python train.py --norm="rmsnorm" --norm_place="pre" --init_std_up=0.0291 --optimizer="adamw" --beta2=0.99 --warmup_steps=543 --decay_fraction=0.588 --dataset="wikipedia_en"
Each number is 500 + 50 x the weight over its row's rms, rounded and kept within 0 to 999. Layers, rows and columns count from 0. Numbers have three digits each. The size before them is the row's rms in percent of the matrix's.

# layer 11 attention output (transposed), 576x576, rms 0.0435, rows 286-319, columns 0-143
106:487554505575440505546433480478506484504507548570485433507612506450542536524514518471568507543499447471466564451503492520458538495434474561564540571511495441479495548539558404456486580523421453487528588510464468399489404589511435553384477505476512474532511426576440423470544446549476509499480419496411519464415474497592389572522426515486522572441545542554573468519493458537458559556513470481508415558421435462586537463500465499513538
109:469556499532565580532468476607520505529465445449528603493452548561522546441448500494437533580441554431363475524418443496565420510530548430458436536542451426511609567507461576516483575559455406500621479474466477478505555480537512562468478446527484463539470480492549458505516452563521500435539497434499545485491560597440486430461560395489485504497459501476479529460532439518534514529561478516459533489493470474492507450531485389551536
100:464495476458526485496424461548548501501521514539423613516504514527507521497586496535491412468488531461496525558346597491418477437567381490499539439517530580520482580475442552525514526465534501463495522545606384532466548570500529483547462516561510416501487499539487595502491533511502468565496523393414449562465556492415450510507440529519414445450661542509470471446548428480485467559468501532498471390516535495523535532510484572553521
107:497493554474583582496487400399551570417590493492436478470575513574437499449677522438468494491552523550484404483504508459505484483499591521521572532455518541516614560511395460462414480463466432522525611529574457574503491478480411631469473495555469557467554452457503510545471483489471510477505458556511550453522513538449564420559484506574485484525442531452507466517473523543449454542514455527464474426460447462511543435527541470583552
113:504436510477566494416537513596546476532532498510499535440395400533488481482519449548554467596466482601595505687581521457404559402464496414483547455500452482438500561478426510517447469493461537397530605474528521548507527480620481507445466431583433433569520411469442473626573496483495513441554435512429483423475512470538433466474499500486378563549488453526431622505547540487559475575457526525553422512577461548463535534536486553577562
104:513466468526615499549489345558534472447526478478530592564467567441554434470604433449501481590406553440584579463422456504536488507432594430534519477495560509490571457525475483490518459490504346448446431498505569529501444479563526500529455503577410550496412513524441467622568592508480572468431491514520398503482460503510527478623509485451524513533524534460515544565533453476461590624518536426470493580537453502463508505498576477567506
108:536564397512468509469457526442464467545515501513466445489447495571522484523475535510508445492445481499511486491421516525484512575501479605490537447404503521555415552445591548494463413485402546563357445524500337532516487481537476484512518446563493408565492515514495600550541588463512665550495525620549544463515421435542564508437527392467457507534495540585540421473469430528473428426460462481477547472504533445505450438454409563453527
111:577419380561447517549514460464505399480619511446546420408551594533495462587563501587438498465479562564513455499480497485498530505467536592456483482416620481527525576475487612552487466435533455616508485396478612582562520596524499546416366575470448485567499469567487514470545508507488578455506432487443527528547578532509445531467511373516518550490464533534484524449490548480447542512409464514521454468488413498573547491433457500406516
097:505444507436504437499553439567485438452561563461487474437546513548494471410492478531521523557423525518427478519562508558509508566461475495630525481380518471515522581512427476468514587492462507461448485547565453482466496529547502498543467432541611471454495600523527551609444507616537484488558542540539534580467445598479444559451472486453499500528362460523545522507596488498425492484524544522501559440558440489489475445528514510429512
112:415489487459417531431428463504459510495444528482586510490515585483498450445561459488501502531453476510540560572512525512514471549482472575506483523413550617452419459547487443538491505529491519447451444541476486549483571472563509392516530512505602444529570384467510486436467594466486495465445586433460600346430478520478631482516495492499499522428450547535411615423512499530474512498453458467530503537529542493462602518504417461438520
097:424519445566550511387473491527460474469428531497415420573440541547540451472556548534529513452529526506377461478477485481553582451494582426545464472506498414488526520548507473553482451443416546477494526513555529525448437471467484507503535567451677544498453577520593509507506474542570480460539541560489467538481588559605507541590538551458487501437523536431491526466389473517488518386549491465439490428514474501514422471567497564607619
134:573572418470442593554511453514478403443496503531409424505548584487507500470526472376504557484534596454501489552507435481555411420595487528551405521549456514469501459556471418498559501465562581536502524571516516542551544490487460340443488566580599537450468473528592409527543492453580434476563469571532475419487580387542451455483477455440509525486540505548541490387498455555411532523486467586487573547411506462548468507488504488440500
110:526588436441590564559450517624465504570496515474447467474440608467452481489440537487560523520557500547515481530530444576568544506415454546419486471497510597484453393595476504432446567562581475491468511482491525491427514576527539444533453498538457426497549486463495506494547483499489496499522456534508571523557551544500503504495459526549520565500481478513483505476497520467458503455553561531498425489464523403425445623484470428520501
109:498571552520497612493456447571496511438547571450419480409430510449405566532518537426531528431503529505455430480394499496484528469461406444583520490519456530585458504472543464458417514534489457432478560486497542538490467560464529469448591567404563356569551444655535445430530519447531410494439543524522492572578483485611449509465459528508491452626471451459468530569478425553499442478508351523520579487475550535520483514532469597451521
117:431431496534541518551564417526594448438544457461502456523503480504495627462484391532508490440415415540513442561563570521536463537513516517506552558522546469480422458447563550478492468485462516381512504483443382495564457560423509498450520497541521437416546467423590432533498484572497532454521411506498519505486548510571575508504462473496567507501535522473490546448528566515441509439363552441419548536448433438464507475509522558444486
149:531531538485574542420527494421590635439477495528443529486496577497452477428527638479471447473456446556504559372427509512423476526489560626427602500465581460524519548469536518495517490567554423544490493515504570497498471495498426603567471542473508498524431513436482604543467534524421478491477443523486465555493485485471533520602510547526543518515481452444500463497490537489476498464539530461519494569523485474496489484542462503461558
110:510486462438406559583500513552403483473455504475495499544548546550500457471565547479476491582605538615490519554450460482430455482500455449503395521547438447471502555426492499523505451538487449503380539581454529502480416577489533457538471563517573551533552525503503538586574483520364459461498423525569466533531550431487494494535517479459424476421544456468440558456509535483474506458528528557573461516567594483500509545498482439468448
109:576531470493452453532511560453543425464571506519461577560459490499648473527609475460469491417502426476410549499481533442536510504565500563472558567546520551576440472521513471450488501499430554404353524576479470500557573433546504613540595475501544505478531566483543489486505485483508465540528510480509415518468477504530542447497562529523460531435488512528563511469520471455485631411466508498599453493504455524527566520505482490598489
115:453487527498528579505519473533446502454510418534464376490515460488465520502482494418561500397560521476473532382482531628527558416524444476532493429570501510515483546554479515405489588546539576421478482521526533482512459506421526449516446512509550502511495497494480461561485492565572556481462412466474485587467623513506646441400477547480533532490527505472565568509485509557593498512434402373541530578499499545533516511447435546534488
125:522543463523351532468577420522506497396480492448497548508510549561453572528486486503429533535476568530526494474537517431450561630462514539352485457463454504509501487582535492477504486533523519543455515503491526543550516538543437448540537488577475489497450438474546403455458480499491558580557439544427503490601552507493473648544492442465478520580509525481505503469458431536434541432488444482483455521435545531486482392521524527416476
118:542480459469519518596534532487452381506546447453514429403411452426522530492483580454583539496514485499525478513478529457413456528561507516466344431532458508497518478506485518547531476430536538463534515424509507544443485426422525506540579497497338511522534464481509496490511572529494573572518505444528557480483532492450519581570521495485585478511627570537469480474498365508543487446580547488466477495558583491545558467452502521560539
115:578548473496493565407470466454396460497416494520412583523432499453487485484503460499482532515432532535502478421521483565495495478497466572591439502531524478579550487475525525550515513415520471500494535583561461401528532568378500472468463451477492450611478487436447546532499497443513507631477538429459544527454456451517531515448435529494473500569467472564479446468592622483510482499521445487468511544442536468473554542508551573413416
108:569433520521483533543559451535504473592486565543423521455544447476551388508478486451578565506550451380545468573497472585381478564452528482507479463446614538513479483472485473499586439418570518436544381514521425473402520409504553559464471574503449537403534507515569529541556542525494528439557564427582530444475529492497513571490505558557479512484463577571468550478496444520522496543504499408477560511558530580476550457549462514496491
108:431471468446369554514554413509553548375473502547505469584462514432463547572506462520554465472531544566480549518474560488428508598542521497461475544471488411463560413548454422515467462469467447499478511399522542483568524516412491506580483466560567491444524402523511447486550524564487486493483588468460426452464467504519518424488487497475462398489484542502546478519505461425545538519466490560510530412614478616466506544541468577578509
117:540460567515537559483479509438564542613405435534434619453380505639536485445495454477501466455478522509475495458539479497493525487450518592548505557408498523533501518519478538542510597508519538416548543639406542517413505497492544520551481543520493671565561438468567509420537543539528563480517454501452462497494558453398420479491507467600472474482499450554495538461434500501487561518464530442450542507442498428530467537483589611508515
114:494552527434449513541532517517450488396505503432478515481544488506575516465462490523461511483503458508638497557528611403515509527469554507515507458541502444468497454536448487493470536463473511390488435460484552507549568473522403522515472494500536537464542549593447481579531364577488541508558500498487467569463545542569454498592537480507457478421545557410505428573563570516475609479473409527556485478493456479537433566455462429456503
103:562528639430564466545507524496449417533567433489555510525397489509446494500384502550499525512486469468499509473484458513502509520444491598532552414542468565477461478536487557524559515517548547479465492508439502514496513447460441478463541462500587506492457492614536493511512522421513510516531480543518483441548520426564553455538443525370442428592558410592465569500493463550494474359399493521450545373556469622528534594544513466519490
113:571494648464462610371543423483438474547472473470477636522482450496580429547476429505439520520449471540501402562531456468504479502584514432529471543545523509567439421530465633518502410460517492479462453542522443568526453593538481533479502494471477514509512475437485521475458531544430557459558544393505413510458363507426494597538425546560536490505469548530423550522556491519454532472442470564553588508478532498522511433496481636483476
099:488453539447551482521488458477526469510482468516629476411459507515584493594458419492458585488476515499571512485405517472469470421534469528567572542470528540442440484508537434465544481488442517459537492412475445538528487475500583506498513527521473538498478474542529475485424442491517490427560588482388528494487430516438509530490412510584571489483439561543487563530455524446506462465511476526467550424532551414429495511497423475508498
114:525587515489530439501613514490506524523457545582422541488562457495482396513473548540553413513491462493522515496563471436376492533442525497500543545542446453590334515471526494486493523502533538509484599473498550580548480464457503548514465481485585466559559539485490434485425446504532400532510512518457486511546510469410452418445534555440615516518513483515518477547474505460574506399546495519507480463474498492448515430466590457570447
111:440514543437433529516502484447457455370508511527577495530587597509443343573613565463481567505545500490391546548528528537490408507487439453565502507547559470580546500495450519550544592483413514544495516481534520441524581529484510565436571568439439471508420463349424476535377478605537478543488519425496531452528456519445554519470468516530500528471504464588438356510476472462511449561465492474417432463482482510563442503466496493511467
111:495483561492573485446477616630438514508410491495561485608486542511589503479577495550556445649523574563512499539543564462511404444476516403486579518519514443432468512475468477499515525532404582449542546483538564461486431487464512515483486496567454501535437545488494420447481531520538475484579406575513482539468522436570523518465519540528572444581582383482391437541479523515517496378443560504512559498501541472562531517472516437365474
090:473522468498527496412469518561524419517498449538475494534415555394512472471552590512512499397453485540601399513518565436564433490505427474542480548515514482431463544478475547537543420454548449537446468517552533512459470503545504393397455521495534494480420512537418558474497544508412429418473530365536525523507482491493460471351446469500508560482567536476520476518508443472536540616390442508489563509541385432501461493494443452539500
119:443457438486496576439528520550537589472488479550600390503535512492482417527447437561573596414495568541539525514518495400449508567413447509467575493524531478540569537501463448525544557474466553524475543561507474476465477418532525522471441495596460490519505522454624574523474520575502505548622531480510540467426516551533566446654522493460559507541658489558500537488549494391474553457469498517473444440577473464514558574490454570517503
# layer 11 attention value, 576x576, rms 0.0441, rows 287-319, columns 0-143
089:517467536457517489529439495472451523472551560531501528527491466486442492529503460430565615451585461496517470491431532578503489536568590410492597447544484499502521575516537486496554460607585551405488500460430527476542508469443461483575483425444446536476519419473445499515556456496503530461504461463634457496534490554504505538545416499424478535527506529429541472425448413512465544484463562462480456497461505507438504461552526524460557
095:477429452514584634469490471521480529497534485469569476366463465517407532374429473472576510519536460494511532566513491419543437573531529570497482535510432479505495450520524510525435501583502502526568537482526630456475623404564442499560500563518479527507460457491474542455515478480464548463466510425536612476558563476536514589551504516538459547476406470482528518482402533531514516484507509392511681523585516487479511481406526484519519
085:507422406572478524509458487425431376508499461470581498429504563478490494454514434621531496505482522497526447610368475478617498491495482483494396582540489493427442498468488510534535506570514577406441508573542519529492494383527495613431458505498484513517576487556478507481560509530507496480496561505502538371518546594509480478418469475483494521615512435529480491518343485549435414479460513498633532424481471524391507407484418542507497
087:507501505415464588523423489500624453572488515476504494370445520494450476586531565532535481464465515478414540474525451412523490524537520437462501440608495455410535481597488535475472532472426519424463504505455349493524425498450468415544608456456560504579493455463480533511382436574527617518542300503483553476544500506503448482484462482377560509506537548475586439498535404521562550495562588468540564464497480472531522527483554535474474
091:444385401384379461548494511535429483536422467609546478466460456563550506456475513463488514474530500571451471546491569492519518575468410471502512492550445505512466461506521586470397527516527500491512556446518551481496474523551463467499480585478430532556591632448549488470493505525496507528436438462489468585511530490530502471488488464560487476471503566472395421364455516476587487431469561546524522545429582518486444537382450504518521
093:518455496538482495480474540488515556508498592504525549383461522470500469418527399476485498480525517481544527478541542531508478478422565521517463472494532468535605305522488414520445552471485487529458512395616536484472487597536367509489555586480471463492481555479574530522511517476487487454490514573458559583538604517509337548568460388464429448529557485403450486458545507541484625568497398461557554476479561462537568550611522469510531
090:448543506549581531495490494563512486544454466445527548410376482454490473450487440474550523511498415490542488433476500461561519499463560521510495458556497517452504458487513483557456562478569540478553517438558455505507484527574356481576534527520451518395482445513482539442494527542497514509555575550511551469577535376503441542524560483557455556548587451525486562482523488588478486514550530541508530539428526484537514492487499485521534
101:582560439449420659509624545462487463483551530453457483485477506568508523412484500547555498476489545585568561477515536540452462432417489593451423547419507509584478514533544523556504512468446510504555499529421563506421520496492539569370449509541437445514406505451465570506421457464545484518578490512562436457453460427493515557630576574541452571501433416518429554564419434527522479512481559449484454502434410547484482453505575502532458
075:428590476492463388567533516457542559502504510510492606503358507505498488624596566456486426470542525456497485620573466587427509424464510527490524580528537483487503576487518422537502514464487550433517452505480568538491564464337471598472474503460497468459491462491551391489371501549473506485523518418571468535477561510494438491544364471401447399442592533496487507598442507527617494460479522486486589444467441511509507438533473522473564
117:507518470435476495455618563455498445525524450510473621527419550546454478482555484522588508518577533495549445439450517475462476511370503501501450556523547529549520461455530542514565492536472513586566569537487577458449425446504458448553451582521534550493506476549476537493484521505525508464442540443518648487540542443544504384557489502644526543477475574479453474529574523575484464486513530495495521450474471501362622560503529480501456
110:534558425487524447503548482515473498471616457480503454597451482513496495531493474471532527479499480541517538523483576528414526508498524607467557625441601561492452530490518403522450454426538480500490477439444606530434573554532600470476544575417538570448493542578493510501484499532541481603524459492506439626514506458548534442596543489513481471429373466490465413518479528443516485496447511513449443387514520561433649449426493477552492
093:527490473453487455580537431449489534324455481504497504554474533529507535497563627456560424523475557479496434515460494481525536471509385527504584479526501497450523466581507447526416499435500496505513482469469536541456512334557482584367547523446529566492526623511478522512441505512616446542548445558528586517430479505409468434551505417504425503462497473466588527500412509485519497512514500574455477497487457446523545451458587539465508
088:530546444581512572509475515507547524491454509499486447490494546388503489492503507551500562477557566449529465539486469583556536546458485516477527556553545462389546460482523520514404405538580432495444546529475470502549484481458587530412549575485529550547477467445514500459443444481616492523571485446533536476463501447596417439463538400377528494409579481544510581553475522467523450483486526459472523454556494555535517519491433470473508
091:499507457469547475523584548485507545537490426466476528533530537432576505411367556474517548502531536536463487577352451470468553531482498567503430505412472541397505463457508493540440476481525514553473426464487469639453532405517502601514559474495351499513439517455457599529525480511525506539601443416498373542502443585532459447488521485514499459490526452465513506332446527453549362521464542464434466493522456443467489457508484588508480
128:470565474511466408462548448521481498459546484492481481544522524480549552385406469500494414541485437408542480519503492562566497534496411579529550602498500507496422517388486489511428541401592506526510485542539565550497530462589464516428543544509531508526512457528495500496597532381576511447527543541464468456548578485499455442493587544380515488459485551543569513450416471428467477511440476566458476587487475479527480493529506577533520
093:402431564520501579515460514513493476595493451469529446367487400532476486508439462461473504508565524580541520546478547503504440550456556534485509541399511496595527492564541476467551508497489477548478504400506413396483457474385495515575456524574527361471432550459547570523457466524504480482439537540452601536524539401503482485412536581525527475466502587468453458491496433552543523473526514477599642455468463460531482430539543504482471
089:414498475526508464518613473500453467556452515493538496335484488498503474419464477508403453516533527434509490491492552545467477464541503439439531456585471500535540512464544428584463509560465513518468582541450502489529463437501455526484513475488625551401419440489531583486428442481700464421481573533507515483534554391455500481518562494538499526435523529442422517520479441542491485485469459545519525476477514545450507455465458466557459
085:483500470404659487476534490485429469508455460514531493555541579505493512512523499583531539466468493522431524574476483504524486450474470579519517614464426489454517467498511411479503580528511483392490554477506539455489481502537582569529540559516475492591431514506468580426489545497504432508554454522493427471576522478461480516533472449461537488513464473444468557454454497453544521464486463511549538460543551468466491498558487468437529
105:505496534492443423587425570456640472513550471551546536493505435484477420603606562519593459470546404485551474560446463543556479486469524510461521477546510484474477587475465473570548480543501495495479450578499534488533518447486475497555553512496505453548584612525458425479488577409512470519504522474547442503490508529528598424505433541447526543524545459545454480498553468360545565576547496532510505457430516493460486481435565480550495
081:494456538479515477445575458564502575460601543460482442509659501499512465456495503461542498460513560450509473528510464521607596452534507478530470628445560533452506490457520496512460484508505463594560454488508473542460499577507506452506567549499560543450547561486471587545502437555468520453495480458545458617482483490575578422439530477589602445554427487536509457522473497513457491461437504459452365538543479500447503519498488559471474
093:456493407486648541517513480484556524551539562513502534560513467460581467540530431567459491572480486502508565630508553501433567623525544502513408570486500476511506445519481393492472496401539517609460587443591637594530609553460429577506431495517442476494389484548462535436347563539495467533559527446508495485485481485515464513534536475467569486528463564502413619422442505513499501504477483559501531434522532482500494453521471469531506
115:384471672520437553460403470475492446526417503466453550479588574441465549440502566469436485488458488600407495467508474565476490476495583404462430446459414476473586545496516625529533458475516550477630511521443464590495473456595450363513466478576461400525511515479463590497509492603481532491542571412499502570488468550519616474520494540474489512597498457518460480521501441496417560530482508454520467613519562473466483500429527460512495
077:532516523542569542525433485501478420573486561493505533491500504535504538450533362488427504492449521498531489475507523485534474567575582518473511482557442561496432494537463437559517476530456389581382456545512409476543536457488458479515431581406476570415455561481521363466551485511586465503446518535537463552489535505428449505471558568543529506433572451476535476414537420435518472477485462538513575583388512495492588533504422406416515
098:475372556516542508465542532523489395462546474598578503507549519545484507490474510504483587467539463555521517610440544604527516474516559444525566521515436468566577479462440498560501480515467516501541471523514418401507467431524486561602524485482597389451516444500519548478483495527469501518466490453482645523597549463509549521474526555514515566550541471405557607442454530536525562470615557511638536505491468453491486546539498450442512
094:488661534478498517484530448407474527545478464601518509562488513432490461452553431495501574519560575498498498528468470486509511607440526581521416512471502442401517558543496571469556506500539535515369467507496577413553496530526578563471534507453517501533436406482492345464465470441421408535460554536562532570484416419517496612453496499430519563637550336547521532489482499450495405474581528503506413445483458479415492478535474512506567
096:560558519493521558504521472485540488455442539539473538545529458477542418458542495476459595538597527471432499488488522550495553516490502514512462544600502483502557479480444503500527504418516446451504465559559549483475384498559545453564505467414549480462476465396492420471448547358572572504542524483486521455470532492457462506577573514437500433437545447490513541525493520558538477529531448477554488516476466380489581558436529568473516
086:492430451574432487512455610483554470547489481474517513542489484493567535509578522540510553466492422492486454528427496584457455438516517438514533422464489538516484508425506494530578533419564519563437616497526486424467557461486394535566520512446436480461403484452462498515525419493362535539499502530446488511506536496512600472434482539571509535461557458519477578430489531550497492472514497477463531467480481596447472470430493514487490
105:483488566491490431404480471531481573482464515473458583499542462477466523496531448458492483476493524491402484437610472500419480565569456406486366484503406465483507552425554623464528463479471502513547496492588496503568504658485528485509483404506491502506552448476551519577537501498434537408478479467475556391473494468472519496541550444565502520542542507533500471455532448499400516542453484505496475562499539399514483468488435450479531
081:453503479455430696463552525537544472456580527408520511522511431507517529501470502586451508482428506513559502452507542515503468428505540491559507458435603474511534502457495455474468598460521485508434509524531416506472528459525439581436568397516479462499433431496513528448578418520518482431542580547491555443480488511582524514566570448440536541551535419544446458491536480552436580508566488624456542414532508463501379472494505506564452
089:562545483478509461455534531468480469506533468487460451633467696500463461519543506574537447457483437537502497507534504495413507542564419553473531519489450531418447524474582504418565476394469524553421541454498459459420528447553519485443565503491499458565441528459520512511535467498432489508461422522505493592508376387519464442454431512431553515528469569575529558454490510433569475435495617609496555434448530604520548462477595539520507
084:579522493538501383421451451505354525434605501526433461502495565463511491577531450422513650425488450459580579442551474510599506532520467648497468502391473569433545603458552457497421550491545497451533573407424434608500520547538503456521519477488456471432549462486415462476534471457406491503482589545573519464453443533510539481544449551489493527495514545523582560549496431467538592488574547498476413484544519498422480472483577476521602
093:535451562451570507496512495589502480438478553513540515463451499478549464559451546452453505512501494580510529482494514551499578320435589444449521547488497482557526515422514536501586518484532538477523540510458510498494473599486523455486445536565552412532519507474470503554463519506425412462521531498535552435537464468485565460539468535410481455527553393486564542509495483555455519571516453499510435507502503528520439505633361411456464
091:571510563458502535475473522498556461499493513469520435535497529535548487580522551530490471500447487547476502517405489499535480428533541403437419429480580431503483502489416517495507422481571470339531380471513402406549489515456497500515551498523429463533473506512465431549554528501490560456471494497473502500611516608512427489539566542479519469608615429568606474534448497449450402492385543564416490528399428533412510482492565496486497
# layer 11 attention query, 576x576, rms 0.0489, rows 320-334, columns 0-143
057:460453471438466476429480509480437555490444525583489518402552425397497493491566501515442466426384471629541502509437540395481516475469528545543529480527492481454514466552514517508498498512579542521544524537469384431495503411553596538538464449481587452502510434420488454499550543496467432503479395498422443584448513487526447504448537681534569457527500549459593449471418470478515574509517504507519436539431458519516528506467517519521516
058:488522456562523452490519483437481535562542477473511534491555629571493529497484506526568488443568538485469464484518438518562558525476556531482484356492539449576515469613548499497508510424527585462588478506373524535535514408470525502466426603498564372430377629439540472474609488551493433522484435494454546588517457489478546488333445522479469447511412585426432465603521530592502516450537512522473497486482482461530503484562454424509514
066:517446479432582474611515498453500489527546502504438575482517497529571474539453453547500511499461525503487543498582574478478471445517481457504400545514471586532530481507453465509562499532509540504506515469523537442562448484448338540476464495471603446506494526517484453450449501524489496468471541519499499665501516451469522470491463517502488455553552532518534512458550454581537460447447444494554528568474596496593470403472527442520411
067:519511433482572471456504464528483540460596539557441564531494458536490486589542540476457505524491492580447437465363488472557482484562454504475479561500535445421547362546510501459475630558465519439549594425507431488433541507465474482483502468550510544578464570471517411507563547498473444498468542431444442463440563437537532501572539571466467498500408574446503560570483676658448516456530410512563457522483394560591504527542581609514555
068:517504473478553489413514508402505492534532473531509537539466530462480470458497560383576384540539400454387478470461527471586478530505546545495408492497523463433491466439485567415530519451479531517481475539555506471405548462526358452472518487579584530512520553521428495647441546559522541593538538412446565460538467427663534553475505553543471491538424541452433588452501502496459476514492510553480580536430460504501511510477506619526541
078:468490450516456391440484524577606431562536542501487467445527539504556553501440458497561506455487476545562638526567513548504508441540534474473453358467451576465552573483479491474510465484544549516453461504509512500503502498451550538587543565401475486489506471482494489579573545496453512494487483465595568444504483474468449490566458426512640472573470541526539456567474420536621527553486528514523455484505531468478482432390460435542393
091:538525541446487642577567461477454533512499368504593549569502460571496503498539483518504482528568470473459477524463524452542443519478511556473516545477455473491476484460464440484411475583437462538535601503496529465598537493427419430446497461508526481521534544494520477494465405543518501529483507485500451653446510521581582561533569611577453506496547481456489498519505522544421462483606505486466511516483497570541504534498586557498546
081:528421415492475567494468528430384563506483503433533558503499513458424555496498458498540362526522445467478518404457515523573511560469520590575439482535552506472532440429451536527532525468464427523451518485547466477473578470495466500464442474582477521504481473481431514534439575548534489542489558398508463485436430542671551487508426502513467396415429469533561534548485431534455573453571455466542480555438427495478507551528508559585514
090:424536474555526438502487491620590509516564469539445460483494479472456459528438544570496480482487545435486434527589479650515513403514447370479512483449494465545498443476529575461539501513524495457444424515494509548520485552541535512538536519483469446496518471437491559479532492468491493435510431498523529443571468456465478449525468463457558501584495477499512426481466525496564514495441578477574526479542563443507432437502493429430548
099:516583498436610583556503409462369484539488458457501548605552464500523502521535559452436552529483503428458391523523462517549443581451549533486567556574554520435439515565522466508465575505427474497639530499433550493688507581415513426442493436499470481536473575561479545418547365493459491546528498507424495500495495511476533492500513527516498580472513557468521509448539595461456420379530516488430554569454485542597513476494535589473588
107:482563580454577606503542474468373439580470418444539536537533476567464487548527507480429641442516535432427436517503486504542451548437574518504554573516497449509372481475524435562430571438462470560570512450453562501501500585522471535454449515495525544546543660574479517492478508440463520537520455511405457509471493522503555524482488505476467571484562502429519479446512527427476443346553513507440492556454542490568499480487467556494549
099:550549470482416585569482482461464473502488467476589521485585559507560457490511547424505497514510541549402579462403566437477473526480530645537445473549441501464454504529438455482477514512485538560557542481475534538532456542474521532493516433508575513475581510533516526464458491447483478469512548529524493513518505562542522634459465516467500518461524547532467548493558490496457495494614465445360541464510423518529464424441479606568511
109:473540511461558531464584483487406490557456463457537544440576585565481515512450469519447568395499458521468485524528503562520477551437522494549540593572491486550490547386490415568418605463507551571495496466509605490523473618437550517457419553544519528525496639536447524512484532421477479554519476503453424497506494524515554509441458469518466538512533466408628490436499427449458429394541523495485501539481525528589530508511487561517535
099:515517481479428499479467476501482544390514481512530534496495480541468478462492438415536438565447547450432528454450565417468460558512539585526480452464465467450511530554475545541499507577466543545471606410459495527513490490452560548458521408563542465504517473512510570493454479476485505474490514601463528525506573467564507547410435464508511557531500562589380495496565465533500448519530404497392440455506427505441455427483589553561397
100:508426553597563362480553552473623488545508538483537490445550550524581544508583506615451524436519469551563493578593482503459501471520466507476543482512602514482494551454465507523499507522605486482573446577503531511455557550505487546484484562406408479485536529498414522495469528503529533517523598530527471442507474501520524495628589516521546419537522425521518461512456568481485635497462589486582522530526542501569464627517350452580573
# layer 11 attention key, 576x576, rms 0.0483, rows 320-334, columns 0-143
069:418495495531525443459567438543561560439468449465439441513433542448378527459568500491463462530561520604509523563468487536516472619422395512479480504488528435513530511531472611458458437494417517454527430471386462562548537533586359580431567504529539517586497487457520555555420449540493497340470504550538536522487502521425491581437575402484490482555486438589487542552516504518523429467578465424510432530475546580539554549499573573587481
072:579454507428532449535428531483520557483375595608515542582482455468514493431474493545397513444569506553485560532458555418448532461502467516491505448507581450595398477382532479500362487532544526535576474614514404462439507493569542575406536391464516620590478498594477535476489562399487536455474412532475440436486468509520394484539512544549516522546453436485521494423489501522494498519512538506412482497505569411519494466512482399563554
074:592472514539417539516507525473541439484409543516458444519498531506468462501469427527573490483536534516458510474470512490524503533523452475372397463455588471503501533479514555405592592451551482513449507411401525535480646530460519497496599494556595561529470443480538534574481468538486542461559429429569510440502515564508507550477534480494519536557472592527462540519463645435497387483504527489413511494555435578478525465502596500520565
075:545443436501524548480441406506465450531438559496495440401495543461505558470529483580525401461483423400473527496591509507510536598530547423520404460502509581508505583405417443519450465387456485498469532515468509491499506434497592596543498466555577481560537413524524492507481520447504540502521385521401523467442506566542496537527447482496461576500535426509452516448463416498518460529506494432473569481576489481469530489513434448538399
072:445420482423611491481474423476439466514490476508540488474563490548504523443508457532447539474511378561495456495376508515590549552505642448577531523579595597539517560507392418529512477406511464610437525571534356444443474482519509481496504481487495475442509531512507485507524423464567491517511513460485542497488481561553538481552475482548458628569547497519496426435454524467589465551510322469511498538491501465522437503554439498445434
083:531491575561578521550636534566557433502493455446424532538516523437523399487456527509448446471484512557553436473527508513390533462527355527530512543478439529442400432525548507422505526416487490513511504412509462436511445451516433510463475453549480512511520502507520534576505518448471499422449557536495429445525526580485473518541515431482476500556472612550451449410377514504474487523473569518450486493526416410593483448507507498555550
089:503488516573491485500514501454420525498555461483588418538524467550496521451513478504543537482528539488497497476491499498586474467461541482493456567465520515585544551536434532577522521428472530531502447570454504482391529496567501524565443511502525563475551581526525446408503513557569475494567532507490538440465515474545496507534447486469419578420508439570546523510552510487474511518587368510515539563459475498477493538513324564418454
078:471461533450576493495499431445484390522544461451549557485567571468599467469542529462457503338513520415501420496514551566576588543440634484502507558481484454480450497468455503562569496501507436532542459509516473590450450537401452477576503456472455499532503541554501459584472534451494543473467559476487469500519479475454490582523509467497463485375492508523568453456417487518498500530471562487533460447531503533563459525466326519544427
076:472508544519533498444491527509483498552518540543391486476513434484479503422564499492574433600470502535470557564553470474427477434576388518505499426501510563495500525506553406540505619549489555494473476484430597485494486439549452480534467538467536476545499426502516523453521489526429471525526469571509435586569467565494523416591598466431626433559430517430387416552580453492503520563474543446504545543583485465485577482481520503539496
100:512487531556540513543511448433448489566598512479577475563423503542473552513536458525449561546555545511446504503431497477537486500524560455514490602476484435578529485448390487547532477542523508495496454552518460529445518457557534486485443557456504524535489601474463457439496593502519443480536518452426462449490506410519549521470532469477440547433595396476588652471445559450485435554576320454529479509461458566491483545505360547445505
098:517480506511549519498476451402476494479537501528632557491543547517585575539454399604399573497517480424457459590404485552553511555486554470467477555515445483507537462462411542530426432449484492495509485556534436511478456475430539575494437589504460498462528627490377517452507609463519482459562570499423521437412550450507477616456462428553469567479611408472524567474448471495469437529527459500559495595437531557508470599493468557387563
069:502471486532475492521559519484550527470528524454581489465563523553505414580427451494359556501581616408541432497521528521532476500484538547484502471465462472456507495480495556401527406452575415507465517519494495507427428575458497473551476477412457426506521521474476607566545397526473511522492594556477535447484501404442491504536460559556469476486456539500496468372570547556536431447499628512431389508438513492551426526483551587396574
099:492506507562544487522481505432488475552477529471623551510488644502554528575418348502411580493466569434474412531402481495540440577593489550512476564502359433498530458383357539466458472458528454494403503523524442453445450447476518563509501581526460513551533556521445501497460558489488532521524527455484518429449500448505478598463430463600424556551619512460513540418481521505524430516496510465520444593426472520521446540495439585378601
078:589520475491459565488544505528571529440538597478502452565467433492358472572494480491456461483485519405522481481501514547476410543497461557527500501475608551491586452537588558401513506474421410445565506418530470512436523536525457480460510391496468406487529495506531542573570463492564577518435454431600544518516463446477432493558517565481564529521421568523411505557501505495495427468466575474391406496555536456482477474430685534416564
076:501497487407503499507434572480466560479505392509482449527502513543537537416507398467491515469474493485515438562552549508509522538442615590458584445551463444614458444490428424529496456620561570530427542541549513473517489514488565469453453589543490558495517564506495581536458439531522413452545552569459489430468508485385533487519571502488452472461542542459479468478500479472363486545552527482429569565490495567575490560504459456589523